Weights of a small GPT-style language model, trained from scratch on English Wikipedia: MLP 448 SwiGLU.
Each number is 128 + 24 x the weight over its row's rms, rounded and kept within 0 to 255. Layers, rows and columns count from 0. Numbers have three digits each. The size before them is the row's rms in percent of the matrix's.

# layer 10 attention output, 160x128, rms 0.292, rows 0-42, columns 0-63
190:112058096115084123162089120152055118135085126144113107098143106137099153109146137124129143143134127082102101142058068127184080122094125125136175165146155151141159131141127093145124114096122123
086:119147129152149128139116112097104090161199107133154151119154147117160155176146129121147108091115082143092109072114135126120144140123122153114100149153160111124145139165109113109163103085090071
113:131096125140075149159146100118131144103165112137176114098156098125092155159149137102125115080106174088141125119148140131148115106112116094145132088104107119176098095161124096093134144122150151
102:102105166099093133145142117153133112106126102104082136109125119162149105131116146102099133093141105147086110148153131149122151110098127113159163075129126124108091133126166116161077161118128120
103:128140124097173094142122149125110117062084113116123112157131138167111150149128118142086125112129140095128135140158117151162120138144113104128132104116152114125155145100135144148129112121171122
098:088114115141126142119108158148132118128148111175097175135120160101157100127093159142090155079113127155181118095136108116112100094156123103107178141088156095144149146149090109141156123126140138
103:182103147136141146132133146113123145144124128116199127152132136110115137173116119100155170117121165136116058122112138107132090117175120164194140121164103168178128116165155138170136160154074117
115:155153127064127141123099124160149114144139156092078149134137154152103115159144155104097135177139137108160114137107145110136109146133096117125101119154133092186096157154126077091137088136132164
105:149113151107123151133066150090139152072145153095155105154118133149090116090136130124107125129130091115141139083115114115109071152104164104142180155139123138134135104103103156132150149175149127
092:140111138147162184119121121116111116107136091100086124159172102144067123127144142166104154145148166143138105120162140111172146105144110126133106127113108136113124128117121157129158168177152071
100:117119105121147147126146117087109136107142093117133121107133159152100161101138087130148110118163116128097104100139200166132108123167138102130123108135125137126080173127188112138135136114129139
096:108102136160147108092134144131075127165164101094104093122113169144157108137129146124095201178124155151113165112150125099167149152154115182134131130118120135177115166148142163155100141115126157
093:077093160126114158125134132195132092111134100150145101175154114145174143097110128100139097108133109106125134137067148115139166153120094126108090108138110145150104123115114121123190153089113135
112:160124138097133117136114074184107180131074106106091116139172081136144134101119117138152137132122156161101113086166108109110145106150096131150156110142154097134141104124134099090154148162130149
094:155115135117166132149121124142128112098125149097089120124116143115118132132103144159153131109101199096131173112179129168161132117122135186151113134087132122133138120156125132158147083110118100
101:149140143068111117068111126107112141145130150142098146135162098113111145140132121145142104064082178169136139120117101129110102141138125142086146169140147120137138098124123161150122155116100178
092:112128119110233083141158143114136080139171095135196114119150154146127156121150142112132172152131139105134163148115095183096161112143149112082137119125137126127093200126107100116114113128121139
111:070098162088140126148115087122122138109121146130095188137078111143142123109151100104097138135133163131076129122104133098119153093112141118109121143130121107150102093163172136140118057122125124
106:122145128133106123156187160127141144067121107137131109117127113190135159115162128124102116163131122109146129132121137106131096183127091121144131123126148108088083097086153147130132131163183147
076:118157168125143098125144133084149138106118174078134118107145153118124109138129105089081102102102168125093099136116160125142125125143115139133140124086138137172078079164123090101124136112095160
098:111127127150072148135104142143096113144145138177108115128120126102158086098150120114164161108121113147157154149126150133139165097122138174157087192127143129134133074135145101129085117070171147
101:138148095100154137104111143116112122132201155106106161152070113095144154099121116135123168136129127137157112101175157183125143112125132143114106164147162112185123165174146126125171164137153130
098:116162099111122149102138085122165159094100149171120093135134127095110065137092117117105123180087143094153133166150104116119126162078123125084139144113126137124147135129146121120125154176168159
097:131110109202170132146103176124137150118119153106141132183134132101118141104134127104076116154168083088071132094110147114126124107137130098068119134121111161129139074137119140141141120110143154
093:110111138144141100138138140113128127132081116150071163104041146152175121137124117141155118121142160110134129105114134138123206148172127124132141126064123141149153126120086118128114109105122143
098:081081160092124119097126085123123113118121138114098119077119138133145149169078136129136110166146070133128108099160092123136131102159099168155117186136121114156136108068147144110150077111158138
108:107123177126109156096070124121152128141114139114095149150184098137077117121125137112158125131125117167141152175152125111178156132099148129136097113129137106149117110114109181148143108128140095
091:117157105088135117102089139122094146118119103104141125139143125155158150189097156103118079128121098129140140116159110110147093135112160131103181099109146180126169190084129147134136145087108084
108:115118137137115067107103139166141104131134145121151115159164130154089138105161141151143113147170146068128128124137160129101127114103098111152123102107189162148129162139134141167125083125067127
105:103159107156098152139173116137144143135113184128175087104114152103092110141130113142161091158111169140084166090088104106127167108106167150136139159131071114132164146101106157106135097155108125
088:115092143126120133113105112176125156153135140156120085189117120120077090139124165139110140102098073104161116104113109160129161155135098134121135132121102111126126136109114153077155186152091144
108:157131117131098198135139114165151116099116125156121144131104121113134130131107098127106101120125133130077131146128144100093102107135112096106137118103165137108197094149173132163125151094118119
105:131116156173115112154085097119084083067156113104145189148125178170131107145105166154163107133128182106131149140110133112128151155117153150103148135093096150097158105144151153149135084143143114
100:158108108152135138141099161083134133166158123148138142171117136139140136140101161145137123080144129167071125154111120166098101107193109147119132135131134152125163127086065131119117075105140129
088:140114165119155128112150108145140082137100107100139161106135111098165125080138140133126107155158152080091184163136115107124164086117127152122149103104107100092135117096148164127141125080156158
096:107134160130141113081110130147115118150141141159147125146111139080127146133116152151125134117057097108114110155141123085121104104144140120137182113127112160107150188132131114131122102155144175
107:145125155179106124122132092119138095169134132100140087156163120145150130074163119125130111146133129114192141141145092107138116137125164136145108078112124082120121114151170110113152122121186113
112:150135119156098134101105083105124135095119121122158106159155148135162128111095131117196143126139081141164070130165139119152124122146096113087160122109113139102122101135134110084116163127138078
100:121122108155132152153084155137139175088160093050097092125129100133127222104093110152128124122160145158165125099110125139140150107139099153139091129111145104105127123126148130133134143163153149
096:117179119089125144155167135102055094140124165131120121080139109149110115111141147148130134125156124139112133113142161105140152137155122106100136102113143126115090145119105098125072136142171106
098:098124148095116146147110114108178140104113158166152108114119139102177154197140120121090147114151146164131112144139118058151150101140149131125140113146140099104121121112170141079106133112108096
093:125141111096132070162126082112125129105121095134122137129159164083109187143127117143161161155128131113125126171140089147086189116152115129145087142161145094094134120164114148139127145164102151
093:115105091140161100172110132131127156113131117151145137142123130097110107106105175146106178070135087086167149127136130153130135163144147153102148133123114118131166156090135121143113159133139115